Weights of a small GPT-style language model, trained from scratch on English Wikipedia: 4.74M parameters, RMSNorm before each block.
Each number is 500 + 40 x the weight over its row's rms, rounded and kept within 0 to 999. Layers, rows and columns count from 0. Numbers have three digits each. The size before them is the row's rms in percent of the matrix's.

# layer 3 attention query, 128x128, rms 0.311, rows 108-127, columns 0-127
073:433481587501517513569526462439485473505487533486517529467453552512536422526539495436472555457490469505555525535520502490556511541455481619530517484525459424479478542445526529496505565455472478544494483397471587424479513453499445458475484502474514510536475544525589479488534492524481470493470487401440537414517432546479531514533494488498525469541560528469466511515509461478463493501482
085:533532521427485498527563449508446532472494527530551547498522452559487568512521494465471515554450498551560500500573507505529415524514480488508518439535413504521427536429460482439504495511458521600455536464537605507460477512434517523538549539423480504503492563560561477488452500481442475494526599576506486512517494457472517530511564475527546479466501555476511506527539536504543488486501
091:548497462469496497464445511538499511493412465497454533567484524505536551452511477537448382519548435472537475461584466463514431470508480476477497524451485518497513496461535441485496447513561480543495506480511473498504488552506516531550570494554547562552482515553514507466526508535571505450456489484487395455480494545354475505525514486500536563513487458497523510523431576491432481492491
086:466468555515426562491503465478471481478502543500450545570488554521477432408502503483465451536533480586532506529513507516519518505469482442454462530450504420485551447461537484481486488490503603550486601520500529448540512473447450497454588502590591468503510555545484558567523520485479493496493419502491481560498482523494560468484468473464459509483554542460478558500484479489471536495468
080:554542484461534530525502503489419493546466555479488518503520469487531570501450504464490534491493527433492538488521609491483500464471552536553469451451551553534461482436456454481566538528515519568551544516516544472499456561554488521595502528527515566549454499478565497407556526520492450512445444551506582481446404540464469513530516488484505517487486564459517449549473533517495467527495
097:517581470548508482499412459416517501485479524523494456435532488551433477562460491568540528529495534549438556511480422444478491564495543506441518500481464514505543582487443474586519566524511469511544429521489470516497551448446453497515451492464501520499471572435434506593512509516524451465454485507536513502466463530535518508501463449568537436483458490481513507452550472488496496438537
084:429474509499481489505586532530491473507517464484485533538536508536472506492539509507555496496537497457473532538528429529509558485522431516473506455527458462511438480539467402467526501466575411551434471513538512573508513543465540526440561520529451449511448475550548515551580543461458577506509493544604517428493475427473504499511474499547503511507524441502477455468431443444471468460491
080:455505528529487487572554510512442462496454477551444487551467490593529539511408483465499561532485505464505574483548524494502460513539439521563520556500522450489487514538506542524517536494485429469462519499445490523523518477515535524554549504430468534519393590414495525493491528531488499384489561564468557499477479445485519579508492554511508427507483467451508509474484526440533537502534
088:508468571506491512540504542494531507449616522537528492531499412517471464529559502566483430502512521539483492509504527391421546521536494458496466459467472465479519552477445477403475579507451549437425516475553505512513494459525561511495492471533485522460539490586561535484529524519453483480532441545431537502492526534449541489467494565420520443519496491514434531518483502465544479471510
076:472500541515465529511453487516493509475510480462440534509562503441544485464531531464486508517559387506523539420524535514428482480581462476509510499526438496449447441547477506507487521462535489515534517499509540510488490474494500562568475557490482537474547510505539538435453563464515475553472556488525479456581394521406530467474404412512496574496493463458484501482458540493468576531491
086:456468461575421413547493545426540447489539531455529475512475466497437465484477559470491461462510503568474474536541488474481495493514511505510489502496521522489450393483528507561478498475521477485569529535496549517559592486522499496532505520506482509551534472464484455500486428468522447486459536515494575508483448486482564356484518473511518544516506526424603511518574539559473493498488
084:527411469479503512505525526515511484542476477576484532469431454482491451486421537466492539468498484489516489564478503553520510532518509522475430618497446444435518466535506493487492516488505422494482487474534509538520548466552616475501457452453482489525574434502430521490501466513480530453473558450559480536522464524479471483538589560554610510490542456509497481525509465501573489524451
094:445425525518523548464516515434538432591496479473430466455505467460446489490442545500506460493505560512582561478465433572490596555527478536480503519533469512519480407497478483559519517508498500481487539467460435568497549453493462501509491521569548411467504518468498541498494481468519470540555438497510474505582509552527569514463533498554502492493470532471513515476555454474587553491507
093:497465505542518446470532489447479513563594517536451458527494505544570542450454517474485446494452470540504467510429503541513477456515515518484508489454511494488526529588541514442475480592476549406489572531484495458468514558443586466509516472430510531477478575469456528527439477490478522545453518533410505521495504488584516437497470542530458467428445517499531540475490499454481578475494
080:553482546492453482505492563479530476475570554517485510439434466543505445515468516496516516446504508581448464528510473519501478487459428508468481468529516499470566567518538526517516490531523454447572559504543451474515515568530472437472568423545493493437459594520560505574501517522470489459420468465472547516481516526512505515535493528468550460483511431543456550536571430516525537546583
086:519486523501487438570506416517510534461513482507525465518534494506556469484503489495506444501457492520439428547501511505487524479546432460466533491432525431493518398517460500475450469403420502578430519519490486543471452450485577440553470547520475552605458503537556439498532513457525494491459454482454557479531393551503565516476533503523547487493528518499502521562490525487522524496489
082:489489503541519574526487488537504489523470500522471534530551400555560507482429539517497567494462478460538521450454441479520592527507513545535428514521509485474411563530498546519488550525484478461556420550498501468529411492566493428448451503470515493503449489454408473514515509492480442549545529466434508505465499548551493452554462482510481503514455508569525534520535490482610513515495
097:502534532480536552519545494536439517541422531510493453464510535493522468474510513464508522388386529472567444571523567489537505596520490556508482537520509561496422542518491489546498543398463454555480525471476509554518467472479429470507467461514447467545474446461497554515505480573498535475473541430521517472509549464514507546431470548507507476511478559531515425517489511468491530459471
089:401437504550485476559486467486553405553516480421420496536452527482465517466562536487529506474510563490489500517456438577402528536534507489497562496513479466445521504456378470503558446482551534486462485483412458479533465507493541543450476521490481480434522518531510528535498464512511478507487505549495464518567518491531438544458562481466562522478500504502494424456480438518508491484472
100:490436472428504578458514570481478543514512530489496473633496532537489426558534498515491527512487487505512558503561542506485517482499475507414538575467525528459464493497483519451529486552545505543501493493540530496526535549473534568516534521499609469516517481507542517460460569480409533513471473519475463502464499454533455526550494507475502424432488511504510477455418501474363526527503
# layer 3 attention key, 128x128, rms 0.335, rows 108-127, columns 0-127
075:515480512396476479472476501485535544447462523563508488511538526500495524507461510498508464445543487539537489466428512530554471497514502499552536489444461563458461510469450535502513513465518509565455477486489449496525632513435384560495537485499601513490444517425426524492571525524438490458571520519370528443498506494472507477451500488542450522533534463476497506528486491477514499498489
083:494519569540537546483421593444526545433488496488434508531500522515516478523523562499539505485518442520493423548506543503538486436474532462536564441423420464552477539536437567468529505503482439510560568459480430498536543508542529500505462460464539496511506470455518521520480523559532508456456479489480550505451499552464510494441465552549513537537534543517506482433436541455454513556437
081:473501453530491465503531493559473570517505443546515525536493459495552491490491500441519575495479507475463589494548483439490551490486538461497489543494530445503549526522536493469577574420484507445528542539502565451453462393496574527448535441536481493504539564484523469540428492485512484542507450478537545407528487496493580463500463508519485547457479514483500579466501443513480575451566
083:530453479534507474555526543517529517582461447555478513511530419563509575527472533479419538421469506498486499487483443581436495514496500549470545505482511498507528532494497507504510459499460521399441499522504425467427438447493543522491496617458474538504531455458456491529514530517512465491461511517465574411459537483543483465424550496535496474495554461552470484489496554532476520448445
078:506470504538458536483552550513511541405515517576555495505499519554550417520505530474418526475557566497458527485458519558528471488439491483468493483480513525519559486550514480471463513477566604459512504476509511608499570548487499514444582483466495490543434531500496508474523456438450495546589562476403458474492496534468497479490499491488539522449510549509559452553523505496513486428488
084:547485512506479502552451470499434458470554526503520517471470478515541496478431472528476447517544460535544490521517546463593506476487439446500452562549483447481511508570544488503544516503444495473521561483470526570527575529488499551629501564480432487473482515449500492518501489504497515556529472473535552520436458482483419528420457525471562551490447577500521552528454534424489503455545
078:475525476456420546530526506496499496497466526468517553608483530533516512517392496476431567450513479514531530442445507542510442520568539538529483513475508508537423569468491509544481501453464458488543525533512461421564508491475530507546530480551558542516516462532431497468511488511504440453513549507377519547513536567544460546479473472541504444539490544497430558471501505510567490536483
084:467586462563507526523470437472550464459507514513496505477529501522577557528565492467472477508477504465481520524528490547455479403552564504503532553397407574449518510529464508489480412417566528428547544476452550534538432473514490456500491527494478528453483522539502523487507487530486550497471516485527450481477443528509532449477478480486534507442487538556504463459594538548467504552473
088:446503506408488454518495496502493529405520520468579497537447495470465457508497479524567536494515472472523535543480476529485451510475428445492492505561526404571521508471483471458533462532457553506517494560526470505502492523439486446499495564484538407504498424504479441539530471512485524522566522492440433497554517506513487494443455446523542504577502574562547449436433435458456535483517
083:490421583476433453497487510515517537526529533621464538442491491595538498482464483420452493466518583482509514510545416492501443477494486546522455465507516483556503481463501490527500531443484508497483469487468537492414453510451510471571536483502498521499462510486532480557505479545520537460546492458439548607526440514463489532481435544631451471523496511505490446531510508520482477503531
080:514561513437559466537486465449498385498510423530430477445506470527547481544446522510474457530460592579504472532483550552461497511505472508533451597507487449502516503431537480491508506568494472555492535523550432505493500470517570438506485515484457470557510554557519484459492523480475549503554445556499530537421514425497427492494506509511528532407509542491477457495466476479522517476456
085:534495518524537411493540457515432529514484463456482458477542483492440530527559486373502517500510483474518555589458450468531418432514518518478502534508496530482526547582490575513534469474548454501470511497497543470550460553512449427486456545442532471499450542440473521500430554442556560525506483576544494517484520510492429481477503535442456521495498568486503432486525458517528506463542
081:500455544433494448461441527548535446501527551532581473500509503504461446503565505533522551478466519531495554512504499523468458506529459470495492500475527511547502457495514499507468549473486439487494580524562472495454456543443520434525501492424452486576505480464489540501497462430549496502496523518559588516495489457374415491401456472422505429470474556497443540497519430527484500505495
082:529533489598493426553456456536571506485512501473478490531537545443528498414558493527518495509523530495491418442509470487548513459478451460488555556496523537480552567493526618448549501502491486509460515464490520552534423510533474522427501519459468523523434509481505459477528471552548441524458531500546453488464484500490522388450571528450464473513466485527464561536527493501456570465516
077:438548436569548463547530487461478487444508471472550453529564464461502475465535560562455471562527460500521518516478474441549537499520479483491483488473455472485533565529479449481459482510499595539532466451459526429494500434471494523515606595497601455493467515505515517474458509562470463520458564508501544483493497525569448447495514558547468474464538518503412548524516460492462520486467
084:517509482478447529485514450462482511435521493499532471510434498477514476523477471398450489457474508500498506508544543542529532501514426540453576612474459506532457497518501562457556545520453545493455524487489390507444512473516520524468524569484426464479528509552548518508523509499489546552525492525527497558517520420487495471458429465482389519546529525509460419477462462553521543494411
086:513478521527503439506545489576455505490478484478575542499458569446471512500534477555473434504430511559522517489543500605490452509508519498421419525517499560547517508504502488421561517547495478496439445482507530458492492520493451479515507522479506492484521482507495571457590547492472498400454519520463496591528495455599531513481495451515460549432482489499505467562595546493469505557509
088:488481514504461451432487508436456461483474536489430499531523507490462498562499510474493521534504479517485507487500484549500505502491506439563509457487429520514480496527540501459496495411474518554519475499521454556490482536524439479538576428516513443472509418531473507464419510368510421560530618529556494505556501493537526484478531493492508545513479452444510409485557526473604533521458
077:498505503428466503523563459509531499587467520483544510457559526474502472512489512509575524431521566452493524534519470520533464534595516526511465415444477438438479439461549516540506465528527474549528477433469476472464557425444487490521544519452503468420542513416475471540536480530521516461530458556552546599446552511515572456483513495459533446498543529497507502521450505503450467501468
088:454503535593549483531451504518524492525508523481578570592564475530538512454482523423482523433542483471560552508413488583492515485459432573494491446531478527525510517518502505493469473450447571515505551538494504491518488542501543530539491552487524546520474458444512539457511484470445502484555491430441426475480519475484445568443542516457581421541487508506546506450486543478523491460496
# layer 3 attention value, 128x128, rms 0.294, rows 64-98, columns 0-127
116:479515496543505446470445496531516439450505460524478468471475520567519483522458554527497440473519498505488589493516529489488531456464554414524448546501485459482613522463509489568515460553479404507497568529504454493436444512482478540561482469586535514485452522461503471474547471531530522521494509414533506462473492504541540482443516584519458570402463505514549467488555562522514471541460
108:446460535496567541460458525488502480520472526460486427498513464496564549522549482459476487511494460487459483569454450510465508467501525486495526487449573518456468512417489504509515510413433494527412510501531486492505522521493535424538524527449415456533587549489538529570541491539509467563460487552466473484494497449525553523499612571545479417526506468523478486438506426447545491519518
101:465553514501441488489537535501548542521511526515512381493517542506468501492577457512525506521527486517482473504538474455534546528490529447544569453413599449493481432578495528564594465472485508532461514449542538512418475452450566507512506444521455420491454439518581459528515527463560521499526527466569495508473497484521532501499539562474505539478494482571513512514452514507509435458487
110:550491471510498478395566462409502466536502548494481495523457461516516451590480521493537465472481512476468504548460548529522454501489429479469480482468523504495537459456362492518552479476508460548507530465480492503446501498507537521533560478487496524460448459548474518489535510552504436503438564521462488474526498551557475492540588449518522535499496503566484380511592521547431520508517
106:516467487463485501487513506541488446519498468411474484567448424520416480590524506491490517473471431480447553545578525472496539509497534517509498465426462463436475550569553509461504424489473462509535515464539455499492512511458544462489538571468492451546518617442533492528480474542610463551505517451491458463500501471456465537537451517525489457474510525503470572522503522427455470479516
101:531511531478470438517471478479496443524431542532464501493548581511523449540569500419509506508464506465436513497542514445488460474610582562478511483524419493516442462471572563508494487463504474531487467525505440600540493531512501594457505445506527453505504480502482451453508579493482501511529442525443491522510529429479452529501573507472464446461529476529509480580472480531441454516502
098:462475476449546445519476483504500503589409453564505497469550451490523506502495577500503557509502505481529523488430527407460432513570524459435528513465546501545531483523534491451486565557471530513558461480520412440510485542577526457534509551484537509505406496541442495478508466487546483570511421472487427446484477548520516497471528540505502517505504567533529525547521500519547478451574
092:485405472479502441472552502521439541532605517463508565411506537507519543480488410538506477500474492478546577512522521540460529491574483545535466480485585525467503522498514456516542502515510465461436502515562490554484513434529491507475503452534526498544508493484494479576556457555474421439514468514475467508554496545498463534515508493452494470536477464592521521477365533530520492547520
117:550521496588515469479519551474559554515482530518513463449561502500509432424444474595430508550503513445434507484506469484575567558474506516511470441538473534482507471463563495480500485489481538479500392458460545505518488447548485418513512580534550455537537510509523502468488489493484568542485481478492443493504470509491433469472505608451522516494504473462463509502547438449489550576502
107:433527476569576500476460601481501516514499521463458509465513496588466515471439481469494510534548429499548503549539478517476509541449481463561527552462488462488534513420461482544524559445439484445458579543452540487468415527471498497464499478559509461440540516447536503508557539541529568533466515436496548461455497469507544492529499492575478533545487445429485488565552523530493491459523
108:503451484519460529458489523556458467456499580444478470517547461456512467507554435448454462448507454486607513496531527432499473546503466469508532501485427428455437486576434458506584427510441532481559539448543483523469454520519471526435543495530548435450515528449563550483462445468502571510522484533572444468511530482492474491505468516471528504491460514473497490527438478458552506472513
104:508552562539524491547503433513509547604523473593506483504501538498547441449538497463444533451538515558498475516446595515461523495425479481540528561514507526486582510505521522479461541526484437462542523492456460540498464467556502563383525494443552480479543529472568534529484541605549538544523501458518553495539479504533508431517532490475505506429532479538449521492516484516517492498515
108:525521502502565483492529457515532522566509535473481469496501571550449487539438464473536555513535469490442518544465513489425502493457466505518446474481462568473512471511492453535434555558525531524539420484514479527475481470555465434470483549550575587488530550553534523533426540463604472586523544483436499483432506547575484493435529491470462491500473482423516513488520534525451520529470
111:522472437521476492461543461452492557462492505535490485502473453433426578537539485492498459437479471469556489526513547498534513500512450525454517450476418582572558503471488496530490465536480508469492554477399430542495562429483540576505527563566543462484491496586482511403513537541454560549483505518525492525418502475490484500526435498551511575492507478502466477490513448524504472551496
112:478488526463551385521482496565480491492561502502455462505517469477561429456532454485490512509388574437495532514507535458505395458485443481594456513527501460456473545440531559407530493453533555479547488532485562488508427480500505434478424503498446528555509511489511563532496480492502469449562505515489496523558500455451483527492513457550490489534532536476497507507504506438537454462483
111:537489548588501480539528485490467523560401498430480516507443513514487485492538416454441449506508467556478460482499555425505636473518586542532507453518500490507462506521460455524534509494462489472502561503489484562511477521547484568476437469552518546492468494556551523471533567494453454516495539544567495518554513453495551533430537493500475522522440496505482540530429562546493523548472
095:504494532506492513518576499443482587483500453481493478470506485534552464474500514502519606548524445577469434494509504520495473501575516548479503481495539452457426565496473506474418556467487499456488441462488529431530467419523436445559510487458532537462494521514524483584502510529508487522529520451510461516500471552518466436492565398510410503481517527493577565524506462491546432454502
098:490495446544473525540516500550488502530493585548484468498497543550602472544435535487510496561457493556457519570485528579499476454488517580585476446517563499573469494516539545457470554497488523460559530546440442468544503540583503478569514516515452523476537542497441557516557495555502456520565447526532528467523506535482438500463521574453536463523447543498543518481520496498512495531548
113:453442487502562538526473511489526566446494500413438469528557433526520536496520520415557437609472480479553503476499506526470479553512509453494551538443576452509456482592504415541434453523512488492514413509463544522548478508471524459519477513534427508489531535406517434553494513449535456452506523483472562506526479445523511482492432500525490469540478523497518495499494563503506473456506
112:520489494507420540496519548474452479488494414540520560495493469524465543514558492516499554489446518551551521484519453496522480516496486528517535490405490525484415516553559497489482419454536514499505465543514526517532501407456451486495480458524482473608563491516553449536488524452462455473451512509404464553459473476493518469522451499551505474561542480579473452494367541507489489460480
110:538558550541569479486545524405471564551485492542536452470488488485499445503504451473502511425422500453508550450441503442465495494455473542409517451509440476530563540512569571518496528500479445482514537442442471481525521502509492527506520560533468540408495446485421561522549462532444499547520427470516483462467502568498523501491480479449517569445461502469426484500517536500545501508511
095:439505506469456434433554486465469569465559462554515511498466504457401505490510489490468551467455485496560496467450529485514518469462443494541472465462517509526489493509592486480470432528599471533516481500512505514510499481440538517589555480552502451499492601500498481488504460539512422492488486444512482497445442483451453498482532610525518491522498502592510489397484467459477453552484
123:500476573466583444476426529482555478488493504524450434503527509585538477496498544443534533480447518512422525472496509520486501522517509582541534535477503477528546479436466457464488568509539476551529496463468426483442470604591509482443570547511500499503468602505523516484510530558569558511492474454449459445538502508536491501445569564475553473543475504494490504509537498529461491541485
110:570433471531471549538458499540431507488494508415474634491571467574529453489520551553420507538445489483492484538531505515537502507497530444481496539516506473494415481442481470557498529498532528466561507495516477516574534412462462558496501526440526490554595546509514481486493514451507526570500535505472566549512444521497549543494508436511495552536444519456495541513511536506475503552528
114:460564542495478463452550459563501500497477510526530491493478501540487516573527438480520445499581532520506572518532465546560454501547454485450499482454514500484470493451435446442506493478485494523478421455466520505535496575522554445449526475560508519519538557428563493430568608495523476456453498576475489495489529475511455509555437435522493490525520553496464439538554464458512516541571
106:523536513510491501531471481459423534554559495585522468523455537474541439486492499520564482398507518520512516512492484534525514461453489488473505473568534535454482547504471592503494484571472472427550456481472438532424475513494459417526559461543480526459443488586494501494530503605484492450503506472586486519418513504454484454494541478463492487530524480482522421512547521575467513541452
104:483492477474534476397461472506459533461476446563581470454465455477533394557548516476435536533537571460529532492504515474609544519455495544430508442450449485533540482484534532487501537501525522453499479464453495537507467521424545473426445559477572475494455516495446453521526509483453466512554464435460510536568519453488513514515490486520562521552448518474504463519445506550495517522484
106:562479548441508463571539480518558493511541477453473510525510478447499521474503487488555443488487504515471526483465480543503519496531491498539537562513529489417482520490442456404481578509500558526472522499532576535576440490509484358441407526447449437510506594463534509504540497526509416479490580512524507450443467515508522533511501447512470452512491478503456543519480528492436484455506
115:500434460512406447445533502504545536437470515571533525464525542488456492531508497504506488514533455470515520473532493544449582546567578516488480589496526546513489464495472488496548451610525557484561522458503528526549496451522514515441496502523534517544486555422499489497553552502543528479441448484526514545541456434554572504524473545602477479446517469478488456486433554528509482502465
109:523528510489493426514480483495526500579504465481516484512479563434473491488470544509528412468552458482540461453509462575467477466494497552456523532515510474522528517506523460477465506563523493550510486426358468486530528530490449460433463482497411489507530538561459394461477414514516518477527448462509498522569468485500530457376539541501498480495576476519503491534552492485494459511537
107:503507485483542548523458468495522503526516566465488506490466529546505469498508503510511495491519429517482564484513432468571618455523549481445451569557546514436424461532438517509444489522512511428512549467513502507530576475491501524516544497541458566431550439485486559549507503516482430431533454490511506458523480475511446535461546523502580469455428498454501543531510537478434569576539
103:411488563469481498481472461515464491410501420572472518512448488487490506500514496480469606472538554482562531559531550541506506433534516475449557548442516522518515523489514496461394464424436441501504497515508505508462495501448503512523503588496473509513570488432543468486455506515563484495453545529468482459471488474581532477571505495517475517502439493430470508596460497487460474442516
113:544442515485486390495507506472476502503548486559525531442556472409440573494543522552527486537482465481513469399498478484519533524451493519492553465504524498535520528513490481539523507534586507497458500506501542616513535467488536511467439478515494482534522372430534474434453535493481514458448514502492514494448513536458518594491551521513480486465506508457513542401497477471409491491514
099:543474462521499519447424494526472456416488479507476463532526518479500519567467553537561491521496435493504457454467465590519505520493472514493478461435482481479564411552526525510502435525517493490526521445566466523569546507487462551523558445498468483503450457515457471616461470421563447446489482476505568448496482444496485547463549519480547458454611462501470487508522514523492491538534
111:615462489493531512514501470530474481522485452572602529479442449443427558477531531554495463509429517527446501460486496542500517512516532506473572420535512478570490542486585521490428522505507498497534442510527434580477480534393491481499496543509457480456453505545497470477519472511451474491539524439432504532490533470517504539515565546491495456490469474511546451491500544522399514486453
# layer 3 attention output (transposed), 128x128, rms 0.275, rows 64-97, columns 0-127
117:496548563470529462477547468561509570613511486522521535553479475511508485548506456504447455494527525424496497502481511487457503459544509572462474547502454515590408529476475439484485528483551463504570485502505580479485549516515459485491615560502573526544559437471491551513547482490512504455451468499517491557567516410522434505514471463515538504498519527552497461534510473454517561527508
111:469514525544426451528498487492483474509535542550449542487487518541508425466513525496558463471471533614525502459488518483460575596486491565474545488462490514530485514515510577470451456581569554461537479380521444501507546434483423553426538460491481478492462517528420492491575523454500477528527528475496531501517453491542493552481486484463540505501465571487524490483499541534507481495574
099:532503384481498525516521510488450448520491502525511515529477523539477460507505525491457517457491498537565550495556524505498455501491504457453460583541462537509476512498504532451441485588479501538490486491507491574560424474597425514536538556486548536514478529450416499425558458456459529445473473553495469532474562507447499518459456505507462509552439593468537432485492501510501523598526
122:499603479448494458455533519535563489548446446598483573520591496473460549498457516536478520512462465492518541536486454496460513589586482497459474479553498557487490493450503504474477514514490428526542452526448487449507534524540523554488537512516494416587548468505476501509485567498437514524528450489518418528534516428464474522581546497462540450489433533522498535498466538457512488491517
109:467497456546507489485439451497500423474535522471476522505525503472545437452478450535492444413542529512528511506446578530462451493516518485454475498559511495539526433428447517521491513522576552510568527525491505483497535421538428546518530389560441447514426500568478500533550477448503523504493480432494482472460543523439450522451602523488508541505480483490544489472515458528467556503542
093:421458525560530615522505522493535517457500430500485531483447459493410451468503590501480461465533468570470508562463493501514477506497489446518477551492539502462495556464432491458535594523396499525517508485492529447499539508451495505550499425466472440459463484537471475544454514506498494461500535569475480454505485491477454527497488556527467588569502540500542512480599535488549457504506
093:468534524558583541520526494448596463449479584436492563512526494574472524528466443424544513480532503529439443530476537494506522459513487488444506531591466442504465559505456492544516503521497452485515501520513527509555546503484503533531507521573455486555557444465577522493539483519529459478496581507532500529570533510517498474486601494492455474500510508509465455419444537541438533512441
103:548548458562448422505529512456468484499472507542493464517466518507537492569475494462449425502551512486616474458480453534554470510611529444560538492510521495485511550474476519482520475480510582563528515548506510479573509543480511436487542547476562512507510475510524511537507522477410554490447425467468491461465508471586568496453469452496410484451483497505505540498556500475483569511473
109:470481530404543495513548472567519460517506479436487474495506540473524550482518549468570508502474524496499513501462537468514606465503531504479580481543543486482539561471526565456506486528558524476509581529569448521497408522501514431560470505556452499534512479471469514525508480525547496438496486578596523503531478490521516556414500493512414508537503523456513484594474512522537473521409
106:463484567417424480537413455549470498483506512551515456503533522515521538514540534500461493567485556445444481513541552489526531515540505589446527496508412487508456512528484430488473455490524498532536488560506451488451504480540485509478491548433474509511499553523402533468550493485483514543567498563475488492602542443494471479465475462438506551447539583595465459473519476491474469512519
103:531503469532516557484510494510484441488526524545561540526478539496552496523569493499483565500515483440483579469486533499519509485423541511504518443465529555546556513454478522542444516451547501484527487543515458566588429540471544518508472508516559538481486484439450473513544588482495453470507442400431482480500509499471387523475459517547503527500514566485505488528533455598432443551481
097:384460494435528477501529517516486514463488519503572502468471440520476500498489447535619526520476528418526454515512443511506513503537525556482571509425430467510412491448524461498531593485463472466465554473516489506482494417451473445564462529546469496480471510536529470476512574470505493490465521536491462509478422484452561541446524515481482479477598568528505463444530498472494513510475
104:451513508491521463556456505403544405449473517498477429483520447479444507513600477576540468484456457463524474452490479425499527521604532481486478535527503426538505563450542514468568488481551493463453522502548478422562522534542510481534513495483512460515507559479505490520521515562492514489550472488576532451590518450502521506510540497514487473507435489507473473448418488523523455440537
116:507502483461554490449483564530445503554467436593505505609515573514538534467506511534441461495458479465479536603538503479525482486507573489480570422519479531419450420493521488511529497485501477555454466516444505547564503569497496513517428510510516517530529456484458487497492445438512510484573478521515384484509519521563496541506560474474518513444485501510488491578498479518540488450459
122:527527528474423526529500468491576431477503510512507518459480472430504454499538558539542476493536521554497495494439518582455495575417579542499573441528531452510494502517525505541499543551486434504523478511517498483499491439489468520469575536504496462471513540545512435476438519481481444460496510401496545532489493535447529454497474510558497479462530418424555588497477484524498588569497
111:463485515543449479460551563519468437449535516548560463532487491508577462506408498497470524469504504426563519479529451488519512497526461497520515547418534537489416513472547485414489448545555467489549462455509542436490461537514475388503442490484519516543455517482552512494562474498516490383512508482520468494511462478545445536508534534505535554543471513521478502519533413484569451454516
094:526494441513468516501521493536515450471506560501547445464520469446469458475520478491577516427524476480523524475474543521541467534490500467536505547539460544507512528531543589487525516590487532466471444525523493463523482487495577456522386518555502512503516468495529575456473460493517445498494440387493485485571489477523579469511473494474519546557532486489494541413491535469458618426486
100:447483581524591501466501509484560500426504431536487527456519563438475430438454520480499527501585465483460469520430496503519552549559448480515582538556511527505535566553520450530544511554525513426513491479571529465548523502542451472474539525531504527503565495523533539484475503535509492481467517509449427469498454496492537448484590531533557457528497512493419451529468515463442463477479
121:511503520564522499559471483519469494471461595507522424485456478504469438475529471598450555533540451503513542472577523535477508529522439525504481517546438525517525479509476551510489500519464551561502495450510485497574526444488509456424534466532498524471444524499471468468511455535510485557584500465426512430501619496533493505532415517565427464524547433527518434484529519539515526497522
103:565492438546436573482456532523437492543465593479434429516583516484503535545482546531480421466499539517474545452485527535498458529434549443503455517452566507481505483472450551473475461588441547470458475452520497499497511552434482497464511530531483480512512465519429451542499493478483535479537505435566488459455579517553508484535470512512460434491515519510517531437511485418496520531554
107:435484487524508552493566484498450450512484435500572581589500494500516529538576465501513483552501510531431417570528502500526540454525541498480578509513513521516482476534547492487547535476458499447463489522527481539524443525556584526559465491502480507542474409444547502426497488508510576489538497487473460532471526471538484562487496503461525460481593488587532478610507530491484529539476
087:549470483461527528430520509497495493568475486494449421534446499508566483537503484582535474502456514510429547467480451556475477527533535460525503474454539549505521525411481575482521514522508492443491427485572544505501562543502409557463517472552481541493468467523431527509427496433468582474475451539497470551483571507547510486559548464528544510530517545517445489538512483477546590539489
115:395552547481565476558506442541496472483421472476487498450498424499515487489506471503502519517538488527437537529466499448494533517561487525485480506583452484508475491484448556450556504531542389501552446489539596457549557390542475483541485501520437427547504458499467500517506536468459465518480530542486574472519469458460515473512564492518465552505477519536500457538566460525516540467518
102:487434533524534487460565537464484549450496564527524465474470457472503417473479529476490477508590567502496469523521503523495538538464495473435494438505520487511529482499499441460465470468540482557497532491478461435466495554455533454450423489533446526498479502551530524531529510500502353500466465396545508498511461499497454447558465581538461452462569520451454543502504543498584493468482
105:558504461529488488550428490565561411496428463459482453498475555463482554497523584557474472484510442499501538487479502494444553545462497498562491489466475543476483499538504567495487534495562449547544509500454500550506496420462494484559561411508510460519517510586427515531503486517465500528495498467541416439529472484492522507503608427508521478456413457526567495457518510511501485494466
107:469480431481487551469532547470565461508416441550554516489581439496477543497494510540511562443449466439419427510466540531510482535491586531535475530468464478543479519531548497462548515473488446481486480496550577518539535492562492484521514566513518446517518460404537506490438522512498531483444513463492466535526499495525484499449508448418590463490521458481546545515562505465464457564522
095:528428511491469551529495492572509499494546566457470485559449489535465548511447450553562439566484489503499460521516445511444497539500485462460549529549506485388501506484523505550462486537550487498562517514544563497488491491453590483536525448466442474593488446470508409452465471507519529538502533561463518504484610524540468505512545518498461514448548504541443556489570494527512519542529
107:524515491520443409560410459498508494531448578509462409466470578465437442512424531496429547554497451537609442474471480487528503499508451512493516529458473404558450538490503539566518474530455496472570494493486468472464525443508501472509500478499478504482467598515529492518544513493487530562488475490459530519517556481484523521485451491500542515522557503437597489509466461531516526509530
123:570513517573573511545541463560419515566498508518500429516470504523520553521467524485501506468535457465542546488490532490511469515496522521532533506450486464489472546520501474503485525445470503590481470492477554478484484483427569440524528567486533485570484423608502580525545466486454533510515400490557496498519599558540493482514457492475467524532469611493542493474463529528534502548499
108:489515512481527521485446434572481540529504512534495508531429477502479481489538502508461506511426494442442504533465575493527479572463483513523461531470492390546520470459537493496564586480422465542514554478555512542464473336513482501487521513508454520528520522447589523483556575536479535546465504498517492474476441475551469512565517463481502506453492476468488428499503505537520560438479
108:522436532560465481513537451534438526388480474498535506553537461480540496457481491542553472485500464491491473502529573487495515564514466550521477497521479512551551518512615463447516519496564524451394488538531529481572522498535527458459468408495569500523448573496562510421576492498467497459484469494489512564485516491475503492429469519544480487550468547484439538564470552476484468508481
106:528489467511511534515421497519463519585463538489439473550551500490527496457510492502450481478404522469516505491518510501455441525461513575514499443531417542493485460538437464508489566487503575415463437506504476474456498422425495524461530407535503500470458520491527477447450411443518491585560533470491480468550514513474532482491543498514481521533557529564505525381482492502525510479486
122:459492426507521531492501554449443526516501574499490440530405523515544506486522476472496475461450518504501456535544504485555519511488518455524498538485502412508509482496434476515518489545435401545489565465500493550569477545508533475422460469452448582550470584544517407611517501467510510500513501545461531574433507497483512477539446525473465478505495460518536481565496515546526538536450
104:482551573486447486559550465467444528568520469444526568579488504543559475377550470530555485535504432546534548481488531485474512518547553438450441521563519451518529463502471517495487598454479533529467552540513545528479529538476525554510585479455442555453505470447506472496528490506488479517485505506473522514490517518521413532554480544471500456516411533492503448490500518464461500461538